Weights of a small transformer language model: 946M tokens, 3609 steps.
Each number is 128 + 32 x the weight over its row's rms, rounded and kept within 0 to 255. Layers, rows and columns count from 0. The size above them is the row's rms in percent of the matrix's.

# layer 6 attention query, 384x256, rms 0.0358, rows 54-107, columns 128-255
size [ 96  98 102 100 100  94 101 103  94  97 106 101  99  97 104 101 101  99 104  98 100  98  96  98  99  97  99 100  96 101 102  94 100  98  99 102 102 100 100 100  96 101 100 101  94 102  99 103  99 100 101 103  98  96]
[[ 64 168 144 115 141 186 136 135 132  96 108 118 124 148 124 110  41 141 118 136  83 149 108 146  82  75 106  92 191 170 152 151  80  55 104 177 132 125 153 121 166 120  92  68  73 125 111 137 159  72 167 139 101  66 104 121 117 210 119 201 141 134 117 181 122  71 122 135 115 154  87 131 137  64 120 130 127 122  78  79 181 126 129 147  98 156 105 119 131 106 111 132 134 110 101 134 127 129 140 139  73  35 102 168 104 143 128 179 109 171  90  84  53 151 158 170  97  89 127 108 148 104 166 125 107 156 120 137]
 [141 133 142 141 121 151 116 163  95 107  96 137  87 142 143 146 177 121 110 153 106 172 127  61  93 127 128 152 127 112  68 141  85 157 101 109 156 159  80 101 144 145 130  76 124 170  51 137  95 128 141 173  71 151 134 109 150 159 129 132  93 126  81 125  89 144  90  73 109 149 134 153 145 151 114  95  81 148 104 130 126  44 144 131 101 116 123 188 133 103 164 150  74 106 121 136 166  89 186 106  98  92 138 143 124 142  83 110 160 118 126 119 119 176 141  70 145 135 109 182 101 154 167  92 113 152 140  91]
 [113 120  74  97 145 160  64 206 141 191  88 111 140 111 139 134  76 117 115 133 132  96 168 152  92 100  98 167 109 158 170 117 157 142 138 147 139 128 134 151 162  85  93 195 114 176  93 165 134 109 124 164 137  55 136 116 142 177 133 186 177  94 123 141 127 143  45 157 135  73 120 137 151 135 136 102 102 148 117 172 112 137  83 189 201 116 146 112 138 135 128 183 139 112 105 108 185 121  97  96 144 127 164 132 155 152 145 126 118 112  89 149 136 175 112  96 158  94 113 106 147 120 129 120 191 142 165 168]
 [137 178 208  89 113 144 166 105 106 106 133 143 159 127 132 138 105  72 124 110 127  75 161 134  68 145  82 129 181 167 129 159 120 134 138 140 168 121  62 117 172 165 107 125 205 120 110 133  92 130 192  74 118  71 116 128 100 158 114 140 119 184 125 127 156 114 136 129 167 150 156 141 141  43 120 185  79 145 118  99 133 106 108 144  89 199  89 145 162 143  71 107 111 120 158 122 211  96 124 140 113 132 128 104 123 121 112 154 103  74 131  95 177 105 162 133  19 128 100 136 177 131 122 144 123 126  75 132]
 [114 171  91  87 139 172 148  88 113 131 132 114 113  86 117 135  89 111 127 162 142 158 158 151  48 128 139 186  89 134 157 112 153 139 139 136 146 127 129 101 104 144 105 183  53 128 106  88 115 104 103 112 143 114 113 122 152 129  68 119 109 130 177 205 151  44 140 154 114  94 132  42 154  96 139 144 143 165 184 131 146 108 161 143 160 138 130 154 106  59 157 101  88 161 136 174  50 130 132 113 140  69  73 122 129 179 152  92 121 168 179  96 138 203  80 106 134 147  99 107 126 117 211 138 128  64 101 158]
 [117  87 102 133 117 134 117 108  80 140 150 190 142 102 209  98 110 148 140 153 139  91 122 112 133  66 115 136 164 129 117 122  91  99 144 104  88 181 150  91 147 142 118 130 109 140 143 139 139 122 167 105 152  90 157 118 121  59 120 117 145 104 176 169  82 141 124 110 114  68 119 153 146 139  77 152  94  48 142 133  92 154 136 100 113  54 118  78 100  92 209 192 161 134 171 153 127  93 144 154 125 107 137  93 167 139 185 116 138 135  54 129 166 167 162 147 180 148 124 144 145 144 145 132 150  83 102 142]
 [111 171 122 113  86 155 140 136 117  74  79 131  85 172 120  99  85 135 154  99 194 134 151  86 130 131 112 146 159 106  97 122 144 135  93 106  80  89 112  84 124  92  98  55 116 192 162 148 115  92  83 116 186 172 144 123 121  90 108  64 170 157 133 134 160  94 126 159 124 152  97 114 161  86 124 156 134 151 138 157 167 130 145 151  64  97 115 147 217 117 125  75  46 146 154 128  85 107 148 126 161 100 221 152 157 127 152 105 104 110 116 117 139 160 100 152  89 104 157 115 179 106  81 126 113 115 125 151]
 [110 220 159 142 136 154 145 125 192  57  59 131 110 106 125 119 101  72 125 162  77 146 122 138 154 109 148 102 122 105 125 129 109 162 122 129 116  62 165 173 151 157  80 128 191 114 101 133 187 125  52 124 152  99 118 101 108 150 122 103 179 120 122  80 169 119 129  77 153  67  96 142 117 103  92 103 187 158 171  76 128 165 129 169 124 120 119 116 113 137  75  96 150  99 117  94 154 130  82 152  70 160 171  86 110  84 179  82 177 167 145 152 112  95 106 105 149 125 183 195  93  76 140 104 175 152 118 149]
 [140 107  79 169  97 120 133  69 153 159 141 152 104 135 121 118 168 157 139 102 149 109 118 103 162  61 121 153 103 125 143 117 160 167 170  60  82 109  92 112 169 128 149  67 121 157 132 146 114 136  91  85 111 161 139 115 121 158 134 110  97 120 154 117  56 138 137 142 163 136 110  75  96 128 135 152  96 104  61 159 159 122 150 158 158 146 155 100 146  69 132 101 136 128 140 190 181 108  98 116  82 126 144 107  94 161  85 153 149 137 162 136 173 139 174 127  82 144 128 188  96 112  79 130 178 175 153  94]
 [120 101 124 118 142 130 114 101 131 108 133 139  72 136 157 112 150 184 116 118 152 192 176  92 113 156 111 203 135 227  88  80  98  98 122 155 102 150 175 123 135  76 119  95 158 103 103 132 144  85 107  48  98 137  63  99 114 187  85 123  85  95 127 133 173 103  98 107 132 155 116 117 108 110 117 140 134 118 147 165  50 119 137 145 122 150 155 122 137 123  97 174 143 122 131 100 150 177 116  94 118 201 120 189 120 115 117  80 136 125 141 117 131 123 169  89  84 136  90  99  89  82 129 170 130  91 124 116]
 [ 89 109 141 154  92 133  60 152  59 106 151 132 119 140 191 119  89 128 152 144 133 150 182 133 144 122 105 138 146  24 101 128 120 151  71 182  67 183 130  95  87 175 165 135 123 113 124 151 121 143  99 111 197 110 128  86 104 129 152 160 149 117 179 146 117 102 102 161 122 143 149 122  96 108 144 195 158 111  82 151 176 151 106 155 108 131 100 122 163 120  79 191 118 125 129 136 147 136  99 106 152 153 181  79 171 159 172  94 168 146  94 123 120 142  81 104 143 159 119 100  58 168  65 102 138 124 110 174]
 [108 110 148 151 177 104 113 162 139 159 115 105 125 127  48 126 149 213 110  81 140 130 155 128 151 160 120 135  85  72 119 178 110 189 142 124 151 111 181 145  88 129 129 100 172 121 158 177  92 134 187 100 143 104 157 153 154 148 148 129 204 101 126 126 161 126 166 127  86 179 138 123  97  71 127 139 145 116 123 126 102 132 122 127 145 166  61  93 126 143 171  57 140  54  90  73 147 153 115  68 138 116 125 167 149 107 106 103 143  82 157 130 100 118 137 127 119 144 149 162  99 135 131 184 165 148 138  94]
 [101 117 119 130 137 156 134 192 146 145 118 133 144  77 110 102 105 112 113 139 138 136 149  43 183 180 120 115  88 139  90 136 135 126 101 122 123 129 138 156 111 168 117 127 104 120 112  88 115 124 116 127 153 153 165 132 190 131 131 146 135 128 155 124 127 207  74 162 121 157 117 116 170  81 128 184 186  78  70 105 134 109 154  36 168 114  64 113 103  97 121 136  80 147 139 139 140 141 136 116  80  91  49  96  80  98 122 126 162 161 130 167 149 103 182  59 130 175 149 179 100 159 167 102 121 146 120 205]
 [142 118 209 129 110 128 102 144 196 131  94 123  97 155 157  90 152 156 147 148 114 130 134 186 145 136 159 135 171 110 172 122  84  94 123 178  88 143 109 154  89 107 122 165 143 149  94 134 139  71 130  67 171 171 127 169 144 152 103 104 134 179 125 143 158 103 148 136 158 132 114 143  99 197  95 124  79 115 159 183  99  92 125 101 149 162 132 125 151 160 128 114  76  93 156  51 113 163 124 119 130 112  93 115 119  99 147  86 162  90  83  98 158  77 105 109 109 124 166 163 119 163 126 151 140 159 111  83]
 [ 96 159 114 105 161 122 113 160  96  65 186 152 153 144  76 171 123 140 133 143  90 108  98 148 119 145 157 180  87  86 127 129  90 117 157 154 109 129 121 158 173  91 157  99 161 147  95 145 146 125 160 118  76 162 136 125 142 106 179 128  80 140 125 148 169 130 107 122  97 153  62 171 165 170  77 120  67  95 137 141  97 186  46 170 129  90 126 148 111 158 184 130 122 171 125 181 112  95  77 117  85 150  93 133 131 145 112  88  90 126 151 169 159 112 150 152 156 128  70 165 128 142 147 120  93 179  99 163]
 [ 47 104 150 144  58  75 153 156  31 152 110 142 102 140 162 155 120 110  79 105 141 153 128 121 138 159 137 103 183 158 110 111  84 121  80 105 118 103 109 108 111  97 161 142 106  95 107 137 121 112 105 160  92  93  77 158 151  54 111 128 153 178 118  44 120 108 148  97 120 135 148 151 107 162 108 121 125 135 109 179  88 140 152 133 137 144 119 102  72 168 150  88  83 174 144 121 134 120 149 108 116 153 174  47  75  83 118 149 146  81 146  69 131 171 145 117  98 106 116 162 180 101 148 125 147 113  91 194]
 [105 111 122 129 123 121  84 153  88 128 173 106 166 127  73 174 134 213 158 122 167  88 169 144 129 171 172 169 109 139 143 124 116  65  99 127 115  45 135 107 104 148  86  85 109 108 113 189 144 120  74 129  84 148 167 123 135 178 166 126 179 155 139 153 127 151 156 110 114 118 165  88 149  85 164 155  93 138 161 180 120  79  86  78 118 102 149  73 107 109 100 106 108 162 158 161  31 121 127 153 120 171 122 159 141 143  75 144 172 134 114 157 119 114 148 140 176 103 137 138 180 128 163 135 131 111 126 121]
 [121  96 144  87 147 142 116  94  73 103 146 109 168 156 207  55  43 163 146 125 187  92 138 176 133 135 102  74  75  92 146 161 112  77 112 163 123  98 155 160 100 129 126 102 183 145 141 121 136  85 171  89 140 185 200 147 142 154 139 101 127  97 110  59 155 145 103 151  95 160 143 136 142 134 115 114 134 148 175  97 153 169 128 158  84 149 209 123 147 161 111 123 154 149 111 133 164  69 181 151 105 121 141 103  96  99  50 172 180 173 126 124 173 129 193 103 141 122 171 116 133 114 184 155  95 162  96 128]
 [110 108  92  84 141 147 178 128 124 149 140 128 180 118 154 140 112 135 125 107 149 121 167 119 105 187 127  95  92  88 149  86  84 141 135  80 143 170 133 121 137 142 101 114 109  38  87 144 183 152 153 130 138 125 162 137 103 149  59 166 131 169 169  80 158 142  84 142 129 115  86 209 159 188 100 175  96 112  65 107 102 150 120 185  99 153 147 130 157  88  56  51 152  88 118 105  72 129  89 115 150 147 101  86 176 121  66 114 174 162 100 121 145 186 118 174  82 125 143 135 112  92 130 161 142 102 141 130]
 [143 116 137 134  84 124 216 122  91 125 133 130 124 151 112 132  88 136 136 150 200 152 133 106 177  82 161 104 124 134 134  66 162  96  97 143  97  49 140  76 163 155  69 103 141 109 166 183 107 131 114 133  98 121 138 152 125 125 130 165  64 133 178 167 149 100 126  79 159 120 136 148 157 173 163 132  88 113  86 183  94 195 143 164 112 147 138 160 102 137 114 108 147 102 141  41 101 167 113 128 102 159 102 181 168  94 125 152 176 169 115 172 119  95 166 144 136 106 194 131 145 156 167 169 104 148 172 150]
 [220 137  81 141 139 127  94  94  78 153 168  81 159 138 147  75 152 185 130 115  73 116 161 112 133 142 186 118 104 122 156  88 142 124 145 125  87 110 159 109 142 105  74 116 140 150  74  94  83 146 161 160 172 104 162 117  94  77 124 106 135 111 107 130 116 152 114  77 128 177 123 109 143 194 114 130 137 138  96 108  92 102  75 125 144 131 148 105 157  80  88 117  80 171 151  88 143 146 145 130  88  94 137 160 179 169 147 141  80 162  76 104 139 124 163 174 163  78 134 133  97 148 108 140  79 175 201 172]
 [115 133 148 161  98  93 142 195 127 135 190 170 123 157 129 126 132 132 157 126 128 143  95  90 107 173 126 129 113 103 185 125 120  93  85 101 143 192 155 140  55  76 139 156 203 161 156  89  84 135 146 138 126 123 121 181 101 112 107 147 115 170 105 133  83 112  94 136 130  55 134 114 151 133 145  54 125 146  92 124 113 134  98  96 168 153 127 106 135 189 127 120 145 102 156 111 143 127 109 128 108 124 157 128 152 103  70  78 123 178 123 152  88 131 118 146 158 167 121 118 107 125 130 126 144  57 154 146]
 [ 88 168 134  96 149 108 148 103 144 133 121 200 129  83 132  96 118 140 167  83 119 151  57 159 173 155 109 139 118 155 122 154 145  86 155 140  54 139 156  93 108 178  73 138 157  97 177 116 124 144 145 205 107 196  64 115 138 146 116 132  66 105  57  87  79 128 116 188 124 102  92  97 134 152 112 168  80 133  88  84  78 132 131 145 124 103 112 109 140 152 172 104 104 126 118  87 158 122  88 111 153 157 137 178 165 143 122  99 170 134 185 173 160 100  75  88 131 105 150 119 110 132 114 180 138 143 116 150]
 [150  75 151 180 107  99 172 126 144 155 164 146  81 102  97  73 139 109 117 129 116 140  92 155 169 149 147 148 120 116  75 173  82 162 104  85 106 112 135 143 153  51 123 158 122 137  95 125 161 108 152 144  80 141 106 148 133  87  84  72 145 107 149 125 165  84 142 117 141  95 133 118 155 152 101 114  99 115  60 114 113 108 131  81 159 166 100 155  94 139 101 187 158 139 174  96 124 179 133 114 138 115  76 187 102 121  82 121  89 107 149 155 167 174 129 145  48 143 150 162 179  83  88 151 130 189  99 133]
 [ 77 142 199 174 112 114 169 123 179  95 145 134 162 153 105 146  88 130 188 134 112  94 161  85 154 112 143 177 122 128 107 123 131 123 122 112 111 139 122 155 166 122 152 148 141 163 183 100  79 139 104 113  72 160  97 101 143 113  87 131 123 100  90 144  16 136 168 145 155 110 172 114 153 165 193 102  85  93 134 133 118 171 120 162 119 123 156 212 115 150 134 136 182  78 130 189 127  99 118  95 134 133  88 166 210 152 138 141 114 158 104 111  88 186 185 167  74 142  99  98 161 179  99 166  80 153  78 149]
 [121  99 142 181 113  66  95 191 163 157 116 228 136  94 115 130 156 141  97 161 157  82 156 165 168  95 155 145 152 120 152 116 160  79 124 128 123 139 129 116 154 132 201  82  76 124  95 137 119 161  96 124 141 175 126 126 126 143 146 134 113 126 126 181 151 179  97 102 171 174 151  89 150 137 136 116 144 145 114 130  98 116 174 179 128 146 141 152 110 170 167 128 123 144  82 110 141 111 103 114 165 172 128 132  93 120 175  85 111 102 111 136  94 173 125 108 200 132 102 167 110  89 133 153 114 181 121 134]
 [163  71 128 106 132 126 121 129 146 143  84 156 100 141 144 139 149  94 155  88 112 156 134 155 109 100 169  57 149 135  99 109 125  99 163  90 153  33 126  84  54 181 165 101 160 114 144 116 127  92  79 114 116 131  96 143  98 179 148 127 111 107 191 123 129 123 136 180  91 158  73 148 133  88  98 137 100 148  87 165 103  99  97 123 111 150 132 142 158 160 106 149 128 125 114 157 130 127 133 127 156  97 137 129 206 122 117  73 182 163 121 135 100 172 159  98 106 117 109 108 176  89  95  91 106 130 161 114]
 [139 122 131  96 138 110 141 158 104 135 125 107  55  77 138  76 160 145 150 163  91 117 111 120  83 179 138 124  92 238 113 135 110 168 102 164 123 155 113  92 183 196 175 106 108 117 119 112 115 150 143 176 186 108  87  99 134 167 183 110 174 125 169  69 118  74 117 101 108  97 151 147 107 112 125 152 115  93 150  84  89 164 113 129 113 169 145 139 137 150 141 164 115  55 145 104 137  88 136 110 103 126  93 158  92  98 105 154 186 159 110 111 113 109 170 111  84 110 122  82 126 167 105 132 132  86 113 181]
 [180 155  79 169  72 133 150 160 127 153 160 149 132 186 161 119 149 135 165  96 140 114 147 127 136  94 110 138 121 173 131 115 118 187 101  82 109 143 171  77 130 135  91 141 126 182  81 134 155 125  79 135 151 184 122 154 149 134 111 153 153 165 106 100 155  85 148 117  93 168 174 152 137 157 100 148 101 170 116 104  87 142 145 149 145 109 150 124 135 119 116 165  56 132 117 127 111  60 215 143  80 178 105 109 113 127 120  98 135 143 172 123 133 127  85 119 158 114 159 159  93 110 137 182 126  98 137 180]
 [131 105  73  97 211  89 183 131 170 181 141 129 122 151  98 113  90  99 114 125 125 145 148 122 148 150 102  61 126 120  98 136 157 159 113  80 123 120 114 152 174 138 137  80 166  73 122 163 139 133 114  96 104  89  91 149 136 158 110  89 136 131 186 137 101 170 179 186 103 146 141 151 126 138 131 101 200 147 115 121 123 115 170 161  98  85 149 132 133 106 141 175  98 159 158 190 130 171 159 148 139 104 155 181  87 142 174 106 149 146 172 153 176 102  71 129  87 185  95 137 111  95 124 104 159 160  88 118]
 [149 158 113 133 157 168 154 145 108 125 134 137  66 125 104 131 111 156  37 140  78 155 204 151 133 145 125 120 179  65 205  81 170 109 126 151 116 138 110 101 102 131 126 116 102 116  90 150 148 123 115  17 121 125 146  81 137 177 215 155 101 136 143 132  82 143 154 154 142 173 164 147 121  83  68 128 167 151  93 112  96 141 107 148 178 117 106 110 130 117 163 152 169 125 102  75  72  95 139 108 137 180 108 161 105 118 128 141 172  56 181 107 108 157  79 127  97 120 146 160 114  55 110 156 132 127 155 169]
 [ 43 124 125 156 156 155 122 125 143 152 136 111  74 126 127  94 191  84 165 105 138  97 193 139 156 119 126  78 148 150 147  88 167 148 201  97 125 109 115 142 138 130  80 113 165  73 147 105 170 184 126 149 135 167 179 100 149 116 171 117 109 135 171 119 139 140 160 150 168 162 166 124 100 107 148 129 182 122 163 144 162  89  95 137 120 196 117 165 122 167 109 106 119 202  79 138 134 114 128  86 148 102 118 144 168  93 149 162 159  70 145 112 132 164 114  90  95 119  88 137 186 186 131  65 115  99 145 101]
 [128 153 130 168 140 166  92 117 112 137 122 154 158 138  75 170  93  94 138 107 106 125 114 113 136 189  97 106  77 116 134 141  91 115 117 118 145  85  84  95 139 114 179 113 158 135 117 150 128 154  75  63 241 143 159 145 130 161  90 122 100  81  35 180 123  98 112 156 125 129 104 179 175 148 164 112 155 167 181 153 102 129 168  96 156 142 145 112 114 150  86 181 144 108 171 130 129  85  93 140  90 179 140 117 119 130 136 150 140 107 117 141  77 155 112 116 160 121 112 128 172  86 126 164 172 120 151 106]
 [126 140 100 173 142 141  76 117 218 106 179 115  84 176 162  80 109  62 151 171 112  78 123 139 116 179  98 145  60 193  84  28 176 160  83 124 164 177 121 144 157 164 108 108  88 176 155  54  93 115 131  81 156 101 147 130 125 109 130 186 117 123 168 121 141 166  95  80 124 171  87 107 150  93  79 133 139 159  28 144 104 131 148 107 110 133 182 163 170  77  86 134 108 135 128 101 139 130 149 142  67 104 156  92 125 120 135  83 166  85 116 121 127 128 112 118 132  90 134 134 156 103 192 139 132 157  90 113]
 [107 120  90 162 114 136 169 135 138 159 144 130 171 155 147 139 115 168 119 190 137 119 180 113 165 106  80 114 100 121 145  79 146 196 134 147 136 104 195  98 135 102 107 161 124 171 167 163 168 106 152 182 126  92 114 133 121 116  72 117 121 137  97 146 125  93 160 166 198 129  96  85 160 147 165 164  82 173 127 112 122 118 185 115 100  76 128 150  89 162  75  93  75 125 175 109 131 142 136 119  87 160 119 115 106  39 103 164 112 120 132 103  98 142 177 105 165 144  75 148 149 110 104  71  99 102 112 167]
 [133 133  83 119 141 110 137 155 146  81  90 157 118 124 118 121  96  80 146  76 122 146 134 117 101 116  85 154 122  82  81 122 129 156 176 154 153 147  77 132 140 115 115 105 150  82 123 108 150 172 113 120 136  85  11 109 119 126 156 144 151 152  90 165 139 172 106 137  86 114  86 160 149  95 109  99 106 179  42  83 185  91 101 149 134 143 110 146 121 137 120 157  81 139 176 146  86 126 126  88  70 162 135  88 101 115 130 184 122 155 191 134  58  86 177 129 103 178 118 131 160  89 134 104 139  96  76 134]
 [103 123 154  69  88 152 149 179 122 157 149 102  79 100  99 102  94 167 147 115 143 154 131  97  86 131 116 215  59 174 125 158 134 102 147 149 101 137 184 119 111 117 125 140 190 165 104 140 167 111 100 135 155 153 226 136 156 134 112 196 155  69 133 113 157 192 131 135 163 122 157 138 117 127 149 151  82 148 120 106  97 110 176 111  97 124 116 177 111 142 126  90  50 167 105 148  72 146  76  91 105 105 165 127 100 142 139  92 120 163 127  73 107 105 153 155 100 122  57 126  84  79 106  92 106 186 149 114]
 [154  82 188 110 155  73 118 118  68 203 106 105 130 100 105 150  70 136 125 128 114  87 112 115 143 157 156 188 155 198 113 140  89 105 123 133 117 159 116 160 105 187 135 194 140 127 158 154  72 192 113  98  88 182 116 129 141 131 111 152 141 116  95 161 143  93 152 141 117  85 109 143  82 117 101 114 189 129 172 142 164 122  98 117 111 121 196  92 121  69 131 100 110 118 118 146  80 168 157  76  64 144  88 133 137  82 191 137 158  90  81 147  92 141 106  97 117 160 174 112 145  98 118 153 146 133 143 117]
 [141 130 134 134 121 129 167 107 159 106 142 153 157 147 175  62 119 143 175 109 108 158 166  90 113 171  90 124  38 144 103 101 148 137  92  72 152 125 167 157 168 136 149  91 146 155  72 155 141 155 140 164 124  88 122  95 140 117 163 157 117 127 126  70  83  28 133 157 130  95 128  90 115 155  45 122 186 195 137 157 155 126 142 133 115 147 143  84 139 176 160 129 151 110 148 166  58 125 172 129 197 124  81  94 149 204 116 149 122 177  77 163 162 143 145 152 150 116 138 140 162 145  89 149 132  75  98 139]
 [127 144 122 110 148 114  95 148 117 186  84 225 178 146 116  91 138 100  97 132 119 123 148 122  67 178 127 125 131 134 125 114 158 159 146 114 116 104 108 122 130  79  66 169 179 119 142  83 165 130 181 119 156 158 100  97  83  79 126  83 126 143 147 104 145 132 191 144 105 127 186 157 115 114 126 112 159  89 104  81 119  96 191 137 226 137 151  86 134 100  93 157  98 122 151  88  53  90  93  99 132 144 167 149 134 176 180  86 114 126 145 162 149  99 155 100 126 166  87 133 114 130 177  89 167 131 112 157]
 [121 125 130 200 126  84  72 184  97 122  77  74 130  68 114 175  96 125 166 113 143  85 120  86 121 180 141 187 125  74 127  76 147 170 154 128  74 132 157 150 177 115  99 178  95 102 142 157 191 133 140 184 135 119 139 128  87 123 147 152 136 138 132 128 120 125 118  65  57 135 110 131 145 107 122 171 131 126  82 113  82 108 148 122 151 145 158  85 125 108 144 139 156 172 107 146 123  70 173 106 110 151 102 115 156 152 132  81 140 166 146  53 178 128 123 122  69 128 141 187 155 117 169 110 109 165 124  74]
 [151  86 131  89 115 135 124 172 127 117 116  82  95 175  96  96 114  76 138 137 154  65  78 165 154 121  88 103 128 125 137  85 167  90 155 134 154  81 172 116 169 173 159 159 117 143 101 138 163 157 127 186 142 122 139  85  86 134 118  80  33  77 112 149 160 159  59 128 153  86 125 122  39  86 104 167  87 174 150 162  71 157 104 100 166 135 152 124 166 121 184 105 113  79 139 160 147 125 118 129 100 140 128 179  92 151 113 140 110 146 140 171 119 127 124  96 124  96 103 130 175 129  77 180 176 162  78 115]
 [100 165 172 155 100 178  71 168  54  85 161 155  95 160 117  97 176 128 130 139 153 128  98 169 139 155  68 205  96 169  98 189  66 159 129 158 145  95 112  87 130 120 146  98 123  78  85  66  93 115 132 135  82 131 128 146 117 126 155 121 129 123 106 162 118  89 110 187 134 106 157 146  91 153 107 145 164 113  80 112  61 134 221 138 189 122 114 163 124  68 169  70 162  74 175 160 130 167 120 194 185 184 101 126 123  93 134 148 108 136 157  96 140 137 146 156  80 168 159 129 136 113 131  81 171 156 115  78]
 [198 165 156 151 112 112 136 147 139 155 150  77 133 154 146 127 154  89 116 107 152  99 169 174 150 192  62  89 143 117 141 114 118 167 153 155 123 167  76 104 104  87 141 138 122 136 183 136  99  88 128 184 111 102 137 152 126 141 131  99 149 118 132 167 106 138 106 161 113 157 101  60 117 103  75 125 118 155 111 123  92  92 136 119 147 150 121  98  74 115 124 128 130 133 163 147 139  74 141  46 100 124 168 120 126 119 133 188 155 120 159 138 117  65 154 179 118  66 150 107  92 139 117 115  82 122 164 199]
 [115 144  49 105 143 106  96 189  53 118 177  90 192 101 146 100 109 203 137 150  99 114 105 144 100  47  78 173 167 149 126  97  73 168 126 164 104 149  97 100 129 131 106  63 128 161 111  85 159 178 170 183  88 118 115 172 102 132  68 128 147  82 174  81 146 142 151 156  49 145  67 139  85 109 148 144 101 122 117 116 167  98 153 157  80 176 161 171 143 157  86 128 115 186 142 155 108 115 132  99 171 144 103 128  68 114 124 115 159 116 158 146 131 115 119 163 156 151 128 134 143 126 141 184 111 129  53  98]
 [211 134 133 189 145  94 110 126 112  57 114 168 143  99 143 138 161 128 142 118 163  94  60 123 154  94  93 142  74 121 153 134 143  95 170 107 184 150 188 151  96 114 130 105 147 105  93 136 110 102 130 191 118 124 108 112  75 120 129 145 177  91 175 145 117 152  90 155 130 132  95 182 142 145 154 138 131 178 148 115 106 176 103  67 125 104 134 173 147 126 141 127  84 135  86 139 103 121  61 134 120 120 113 102  96 134 130 120 120 139 120 122 140  97 149  92  88 110 165 113 105  91 182  96  95  68 151  98]
 [ 99 121  90 161 137 112 138 115 141 161 144 111 177 109  74 153 180 187  83 114  71 116 140  99 142  97 155 112 112 119  65 142 199 120 137 166 129  87 127 195 124 130 133 205 113 139 159 134 105 145 173 105 117 117 115 153  97 149 130 143  72 156  74 102 135  56  91 205 108 154  94 130 176 161  79 149 104 194  95 131 114  74  92 197 112 105  82 131 104 108 124 104 118  64 101  99 173  85  66 125 147 106  99  84 115 127 146 124 113 152  82 121 111  97 102 145 126 127 135  94 161 146 165 128  52 170 103 105]
 [ 77 195 132 143 177 134 111 150 197 154 155 152 185 105 109 127 110 136  92 138 167 100 172 116  83 106 151 176 133 150 109 137 111 182 118 110 197  85 148 153 158  92 124 140 127 152 121 127 130  92 105 175 132 135 125 168  90 126 168 138  83 112 124 132 144 170 112 101 120  92 150 192 171  96  98 133  97 132 169 132 107  68  93 148 180 157 153 183 154 143 144 173 105  86 123 131 111 150 163 162 158 137 166 164 140  68 131 172 168 143 150  89 158 100  76 104 128 142 128 114  97 192 143  85 107  38 138 113]
 [131 109 173  99 140 133 120 102 174 165  70  78 174 123 115  85 176 122 154  82 222 120  83 134  96  12  77 149 129 187 145 138 140 137 139 148 144 162 158 118  93 109 147 140 145  89 160 152 123 165 147 145 134 115 124 102 176  87 142  55 135 168 148 150 151 138 103 128 119 150 154 111 132  83  68 129  95 132 125 165 161  92 145 136 139  85 128 121 117 111 112 172 137 110 166 129 142  89 123 141 103 128 107 101 152 109 127 129 125 151 154 108 127 166  94 138  99 120 168 115 105  88  84 111  89  97 113 125]
 [156 158 120 158 105 103 177 148 113 103 145 153 167 181 112 131 161 158 170  85  96  72 133 119 104 110 147 122 191  81 120 135 135  81 167 131  97 122 109 126 141 136 134 103 125  95 142  80 116  94 130 148 131 139 173 109 147 139 119 158 165 122 128  84 134 123 153 109 163  54 121  98 104   0 133 207 104 157 119 125 105 124 132 120 188  98 165 186 119 172 111 150 205 120 131 108 141  97 130  70  56 135 127  81 126 178 139 140 116 141 140  45 150 175 145 123 163 184 123 145 107 103 138 116 146 114 151 114]
 [182 143 156 156 175 133 126 133 129 192 100 103 149 125 117 146  96  92 112 187  96 121  67 124 133  99 136 137 152 142 170 122 117 104 141 141 139  91  97 104 221  95 112  37 128 152 162  89 128  85 129 136 109 128 135 124 166 115  98 105  87 130 169  65 105  84 157 127  98 142 175 156 143  98 148 166 110 177 126 149  62 151 129 117 139 160  99 131 153 152 178  65 130 120  99 176 156 110 162 183 117 148 107  87 128 134 128 141  84 167  78  99 163 125  96 195 131 143 147 141 132 117 127 104 187 127 165 157]
 [103 154 176 110 131 196 104 123 135 103 157  72 162 122 138 105 127 101 110  81 125 160 171 156 152 111  70 150 174 119 144 129 117 106 151 131 132 133 119 150 149 108 155  80 133 141 151 131  89 179 127 109 149 130 142 109 155 114 134 132 144  92  55 183 139  96 136  76 132 127  93  79 137 165 120 150  91 127 135  86 179 138 105 173 154 140  93 100  82 105  56 185 141 135 129 133  30 178 158 155 121 121  77 165  94 106 167  76 122  94  74 153 146 138 159  19 145 107 120 133 114 142 145  75 132 154 169 122]
 [140 117 156 144 140 148 144 105 193 130 175 134 159  95 205  93 126  99 176 100  84 135 113  95 122 143  86 108 111 125 156 143 113 128 122 140  93  80 174 142 130  83 160  78 130 151 172 153 184 152  80 117 163  95 123 105 165  77 111 121 122 106 129 121 154 117  86 140 117  91  78 119 152 123 142 116 120 160 128 139 166  68 123 178 179 159 106 171  97  34 136 144 137  65 120 144 147 126 119 166 138 133 148 121 131 133 120 113 141  93 128 128 133 109 135 122 104  75 122 134 102  94 198 190 145 153 134 182]
 [141  70 160 114 100  95  82 136 180  81  90 153 146  74 148 151 148 119 110 128 141 107 174 121 158 133 103 138 101 146 106 106 206 156 150 169  97 138 186 131 149 112 103  78 109 124  81 108 151 110 137 116 114 145 139 191  89 105 167 111 105 112  85 156 112  62 104 102 149 191 173 110 138 118  43 159 138  57  96 184 150  85  89 146 102 171 133 136 150  91  91  77 189  90 137 142 101 167 153 115 105 119 153  50 115 119  75 135 153 116  95 143 119 134 104 121  94 173 133  68  77 167 142  80 106  58 136 181]]